config.toml
hidden_size = 192
extras = ["some layers without attention", "local attention windows", "shifted keys", "exclusive self-attention", "short convolutions", "norms scaled by depth", "capped logits"]
init_std_qkv = 0.0424
lr_mult_up = 1.25
warmup_steps = 0
decay_shape = "pow"
train_tokens = 124900000
Each number is 50 + 10 x the weight over its row's rms, rounded and kept within 0 to 99. Layers, rows and columns count from 0. The size before them is the row's rms in percent of the matrix's.

# up: layer 5 MLP up, 768x192, rms 0.0609, rows 283-314, columns 0-47
# down: layer 5 MLP down (transposed), 768x192, rms 0.0608, rows 283-314, columns 0-47
up283 124:66 52 36 59 48 67 63 47 39 37 55 48 53 57 53 57 35 43 40 47 50 71 51 35 56 40 51 55 51 36 48 59 58 50 49 46 56 60 42 62 53 45 51 33 42 60 38 56
down283 126:34 54 36 45 53 51 25 43 46 59 54 36 59 57 51 51 69 47 53 47 51 30 56 25 49 47 44 57 47 46 48 53 56 42 38 37 70 37 63 52 58 69 42 43 44 51 55 61
up284 077:37 47 48 41 60 39 60 46 50 60 29 67 44 40 44 36 59 42 52 43 51 57 54 56 48 50 46 56 63 59 48 43 54 54 52 58 32 58 52 54 35 35 35 61 53 39 62 32
down284 071:67 48 51 61 41 47 55 51 56 55 48 43 61 55 66 68 57 37 43 46 51 44 42 61 46 35 53 49 54 35 58 41 68 37 63 38 70 38 60 34 52 45 49 36 50 54 36 67
up285 104:57 58 35 48 59 56 55 57 46 53 64 38 52 56 50 42 54 61 59 44 61 59 42 57 45 53 61 42 28 55 63 40 48 36 19 53 52 41 49 63 43 49 52 52 50 39 40 42
down285 099:55 63 59 45 40 55 39 52 44 45 46 57 48 54 48 58 39 36 54 61 44 50 57 55 38 55 43 48 43 57 64 59 66 60 82 65 56 34 50 33 55 46 45 56 34 53 64 42
up286 095:45 40 42 58 45 20 53 59 69 39 53 38 41 49 67 43 60 40 58 58 55 42 45 44 47 50 74 50 58 54 54 44 62 42 60 64 49 40 61 63 43 59 48 55 49 54 66 43
down286 089:55 60 50 36 71 51 52 39 45 49 40 64 56 48 57 35 34 58 59 55 59 54 48 52 61 56 53 57 45 47 63 49 44 54 40 39 53 55 48 42 56 41 61 44 38 51 48 48
up287 104:53 50 21 67 46 48 50 57 39 54 63 42 49 48 25 36 61 44 42 45 65 50 41 46 62 51 63 49 54 35 38 42 47 41 43 44 59 65 58 60 45 57 43 65 41 44 33 65
down287 099:41 47 44 36 53 69 49 66 47 52 43 50 56 38 56 54 49 52 37 49 41 55 42 63 55 49 53 58 59 61 62 65 64 54 53 48 53 47 68 42 47 46 46 65 53 61 40 46
up288 056:41 63 60 59 32 55 43 62 60 53 51 61 55 56 44 37 56 43 50 60 35 35 47 61 45 47 60 56 36 34 51 60 63 39 54 66 70 46 45 62 55 51 59 42 55 54 37 61
down288 055:46 52 57 42 68 60 60 57 54 51 50 58 61 52 55 43 63 33 27 57 45 42 36 37 27 53 66 51 42 48 56 58 37 59 56 57 51 55 55 50 59 57 69 39 66 41 67 68
up289 107:43 40 44 60 63 44 65 47 70 65 44 49 41 51 61 50 38 51 53 54 44 31 54 57 56 33 60 58 59 51 38 52 55 41 54 51 44 60 45 54 79 56 41 47 65 52 50 27
down289 111:45 54 41 41 43 42 53 65 36 31 46 45 67 36 53 38 53 55 37 53 50 48 50 54 53 61 50 50 51 55 51 58 43 53 34 37 74 47 52 55 58 61 53 55 47 46 67 60
up290 119:59 52 58 43 49 39 39 40 46 61 44 51 49 48 28 52 33 38 50 40 44 67 56 43 66 55 41 36 53 43 27 51 53 54 48 60 40 62 42 46 49 55 46 49 52 63 42 56
down290 118:62 43 33 47 53 55 49 66 51 62 48 48 45 48 48 46 48 42 31 44 59 41 37 37 47 73 48 58 57 47 58 48 38 54 40 53 62 62 46 40 45 58 73 47 57 45 46 43
up291 094:37 42 57 50 50 51 52 46 43 58 37 50 45 47 64 41 38 55 33 51 33 43 39 40 57 41 43 50 52 54 64 47 40 38 43 50 44 55 65 59 47 41 61 45 55 49 38 52
down291 091:61 41 56 56 46 56 51 53 52 24 73 51 54 42 44 39 63 41 57 37 40 58 46 58 37 42 53 56 47 35 43 71 59 58 54 41 52 52 46 51 52 41 41 67 51 53 54 62
up292 106:47 45 63 61 40 44 47 22 38 39 65 43 45 58 40 49 68 44 69 46 46 42 68 34 57 36 53 31 49 42 53 41 21 60 57 50 49 66 50 63 50 55 39 67 44 51 35 35
down292 110:60 40 39 73 55 59 50 47 73 46 40 54 57 60 52 47 44 32 39 54 62 42 48 51 52 66 32 28 51 53 49 57 71 48 55 52 45 33 40 43 43 32 46 50 52 44 57 42
up293 101:63 63 59 41 41 43 60 60 32 52 37 47 43 53 53 57 46 55 65 44 55 54 47 60 61 62 32 41 47 32 45 53 45 50 48 42 48 37 53 60 53 47 51 62 53 57 63 68
down293 098:49 40 27 69 70 38 63 42 60 47 34 53 53 42 50 53 56 44 45 36 53 47 70 52 56 26 58 50 42 44 51 33 50 55 47 47 36 41 49 43 50 54 51 52 28 63 47 33
up294 107:53 54 35 63 42 51 33 48 53 50 58 55 27 56 48 49 44 41 64 46 51 36 52 50 49 44 23 41 35 46 44 51 42 36 73 46 57 48 54 44 56 62 61 48 60 58 49 80
down294 109:59 48 46 53 60 43 67 52 40 38 59 40 60 44 53 61 52 68 45 55 51 65 53 57 41 48 60 53 63 53 54 39 63 47 42 51 43 38 71 54 39 49 41 50 52 58 48 59
up295 103:54 31 51 43 53 50 43 61 52 37 47 61 39 55 36 45 54 61 26 53 68 56 47 51 55 58 51 57 35 56 51 54 52 69 46 58 46 46 51 55 50 51 58 62 42 59 72 52
down295 112:38 60 48 62 44 58 65 53 58 59 32 34 76 27 60 52 50 61 55 70 40 39 44 47 63 56 59 54 39 50 55 31 50 30 24 36 42 36 45 49 49 48 43 42 42 49 55 54
up296 097:46 52 40 46 54 41 44 48 44 65 59 54 50 47 45 57 51 43 56 42 47 58 43 47 44 65 34 40 27 42 46 49 46 53 58 63 54 53 51 60 45 50 57 52 37 59 66 38
down296 098:61 60 56 50 41 63 48 65 57 39 64 55 57 55 49 56 40 44 48 31 55 56 54 37 43 33 55 49 58 47 66 48 62 60 38 45 54 48 32 49 40 57 45 57 44 46 50 61
up297 126:45 39 36 34 38 51 36 39 52 55 42 76 57 57 32 48 55 68 36 64 58 50 40 48 59 45 54 38 62 70 73 50 45 63 62 60 49 55 51 40 41 51 52 60 58 49 34 52
down297 133:55 47 57 44 56 48 47 59 31 56 53 44 50 62 55 31 61 59 38 35 32 63 46 48 35 51 50 56 45 56 62 44 51 38 34 54 39 37 54 51 65 72 57 64 44 42 39 46
up298 111:40 43 28 32 42 46 46 37 47 47 56 43 54 56 48 45 68 53 59 58 41 34 46 52 51 45 46 48 62 63 32 58 45 48 60 42 61 53 36 48 40 45 66 47 31 46 59 65
down298 116:54 53 36 47 60 48 45 63 31 36 50 58 46 42 27 64 52 47 55 44 58 68 34 47 54 47 37 57 49 57 63 66 42 40 57 43 54 52 48 60 48 51 63 55 57 47 51 44
up299 103:67 52 55 29 46 34 72 53 43 48 51 51 46 44 32 53 78 46 48 51 47 46 65 38 57 53 70 53 68 46 43 65 43 44 50 56 63 49 74 42 56 50 48 36 51 71 46 50
down299 110:46 51 42 53 44 65 36 50 55 41 48 52 50 48 58 51 45 49 46 43 54 68 44 41 37 40 30 43 52 46 70 39 45 46 47 48 38 46 41 69 49 45 50 46 57 24 50 60
up300 094:52 30 41 31 30 52 48 42 53 51 43 56 51 41 46 54 49 45 47 60 58 48 33 77 51 49 48 64 52 41 36 48 60 48 66 50 55 44 56 57 68 38 51 80 35 57 51 46
down300 093:43 48 70 45 53 28 54 33 61 53 63 51 50 49 69 35 48 42 24 49 58 42 42 31 53 51 45 48 43 48 44 46 50 37 58 55 41 54 60 34 39 53 45 42 55 48 45 56
up301 099:45 43 49 50 61 34 48 55 49 49 51 41 51 38 60 53 55 52 66 50 34 49 58 51 44 35 45 43 19 47 57 50 56 47 42 56 58 41 40 40 60 58 52 34 32 46 38 55
down301 094:66 45 50 41 42 29 45 48 38 59 40 60 50 34 47 44 42 62 49 37 34 58 51 62 46 25 43 68 60 38 56 38 53 27 44 64 32 43 60 48 52 45 56 57 65 45 36 42
up302 065:54 48 50 39 53 61 50 47 54 46 40 42 43 64 68 60 55 49 58 46 49 63 57 49 29 53 49 50 59 51 63 44 44 35 37 48 50 48 59 56 51 65 52 56 45 43 68 37
down302 062:55 53 48 65 46 32 43 60 41 45 66 55 59 36 38 46 48 63 41 64 55 65 57 47 61 54 59 33 50 49 40 55 76 57 50 35 47 62 30 54 45 52 62 68 38 43 37 50
up303 093:52 52 38 61 42 36 54 34 57 34 61 47 49 49 52 51 47 43 35 51 41 61 34 48 66 39 51 29 40 47 43 52 69 64 62 59 70 57 52 41 50 53 62 37 28 46 55 27
down303 096:35 51 51 57 63 63 59 46 43 50 47 47 25 46 28 70 51 54 35 44 49 50 60 55 54 71 45 54 44 56 39 63 36 34 48 54 51 34 53 52 51 47 38 52 40 56 48 48
up304 107:61 73 54 39 40 43 61 64 58 40 54 61 54 72 41 39 50 52 48 42 52 40 45 48 50 57 50 45 45 44 55 41 50 66 49 49 59 69 35 66 42 45 51 42 43 51 65 52
down304 114:51 41 54 44 46 62 48 41 53 57 71 51 31 42 71 51 55 56 29 45 60 73 48 47 60 57 66 59 76 28 53 28 42 49 54 45 47 49 53 50 53 46 34 55 64 49 46 69
up305 090:58 55 48 54 36 56 60 59 56 53 51 45 39 51 41 52 55 25 55 40 57 46 47 54 54 52 47 62 51 52 43 49 57 38 51 43 55 59 61 38 38 40 48 69 55 35 56 44
down305 085:48 43 45 59 55 40 34 27 60 47 51 65 71 59 55 47 54 47 55 59 51 50 51 62 50 51 64 36 62 49 44 41 39 55 50 45 53 49 36 57 72 49 59 34 59 69 46 44
up306 103:48 29 47 67 66 42 51 59 53 44 44 46 51 52 52 42 59 33 65 27 53 48 53 42 39 48 42 58 57 46 66 63 59 48 38 37 49 46 48 40 32 64 54 48 58 64 32 67
down306 109:52 38 57 34 50 53 48 48 38 41 54 54 61 47 62 42 51 36 45 50 45 52 42 28 44 66 34 42 36 57 46 64 52 38 51 62 48 57 57 47 62 40 47 63 33 47 66 53
up307 047:43 63 48 49 43 45 50 56 58 52 46 49 48 31 63 35 50 47 52 53 44 62 54 50 37 39 70 39 45 57 47 43 53 40 59 56 54 54 29 44 52 58 57 51 50 56 59 46
down307 047:46 42 57 66 49 69 46 52 57 54 40 44 55 62 45 57 59 48 43 46 40 43 59 53 54 42 34 59 51 40 76 60 68 71 43 39 50 53 52 58 65 48 45 44 52 57 60 55
up308 085:43 44 44 48 50 46 51 46 47 51 42 38 35 55 54 50 51 65 41 41 43 40 53 52 48 47 44 55 59 30 54 32 50 51 61 47 64 38 36 32 51 37 71 54 50 46 54 58
down308 083:47 60 41 57 44 57 53 37 48 31 63 52 63 41 44 41 61 67 38 40 32 38 49 74 43 50 53 62 60 40 62 56 51 42 50 60 54 60 46 58 49 62 50 63 36 63 61 40
up309 100:47 50 48 45 51 63 41 52 45 44 44 60 40 46 66 56 62 62 51 51 43 54 44 44 58 54 50 47 48 28 51 38 35 48 36 38 70 40 41 51 50 42 33 48 49 61 47 52
down309 100:56 50 52 63 44 43 60 53 45 46 52 57 40 53 63 37 39 39 45 58 71 49 47 61 59 46 42 48 51 47 43 54 40 53 40 54 33 51 64 55 60 51 48 63 48 38 37 48
up310 108:49 45 51 66 43 40 66 49 46 53 57 47 71 64 57 68 63 45 54 51 40 54 39 56 56 52 35 45 55 37 43 49 58 52 67 59 62 43 57 36 64 61 59 55 47 45 35 51
down310 110:48 52 65 53 53 55 54 42 49 64 46 43 33 44 57 48 43 54 42 44 44 51 76 39 37 53 53 38 46 52 53 41 50 39 52 46 60 49 52 49 44 39 28 47 48 50 49 57
up311 085:58 52 45 57 53 50 43 53 51 62 55 71 47 63 59 31 34 49 46 26 52 67 45 51 63 40 49 48 62 54 57 41 41 63 52 61 39 45 41 47 52 47 50 45 62 37 60 38
down311 081:45 35 59 62 45 34 38 54 35 52 46 42 50 40 50 72 50 43 46 58 55 43 55 69 54 34 48 57 55 41 60 47 56 41 39 43 53 57 60 54 51 57 65 39 47 45 54 52
up312 109:48 67 51 57 44 30 54 54 57 46 49 50 58 50 52 32 53 52 57 48 64 69 48 72 63 52 47 58 52 46 65 49 68 43 54 51 46 46 49 56 36 48 34 44 54 63 48 42
down312 106:59 36 58 53 31 42 59 57 66 51 63 37 47 43 52 65 45 37 53 49 43 59 35 56 37 42 60 48 59 64 38 68 41 44 38 49 40 33 51 65 75 53 55 44 49 65 55 58
up313 113:43 28 60 37 34 56 39 34 33 65 56 52 48 49 47 43 54 61 62 41 41 60 47 46 64 57 45 44 29 55 63 47 61 40 30 52 50 55 37 61 29 37 43 60 50 43 58 49
down313 115:51 58 47 59 56 47 53 64 52 61 61 61 48 45 53 47 61 49 52 72 72 42 57 51 40 58 34 49 59 58 57 63 35 49 42 53 47 46 60 54 75 59 57 42 62 56 35 44
up314 119:53 33 51 62 53 39 45 45 39 59 57 55 51 45 46 43 37 59 47 51 47 55 54 44 67 45 41 42 65 57 55 21 60 48 53 53 51 59 56 53 59 42 54 39 46 32 36 38
down314 116:36 47 51 47 48 53 31 57 52 52 59 41 62 46 49 34 56 51 38 45 58 47 52 59 49 39 66 49 40 39 57 55 30 55 38 58 42 46 53 46 48 54 47 64 44 50 52 67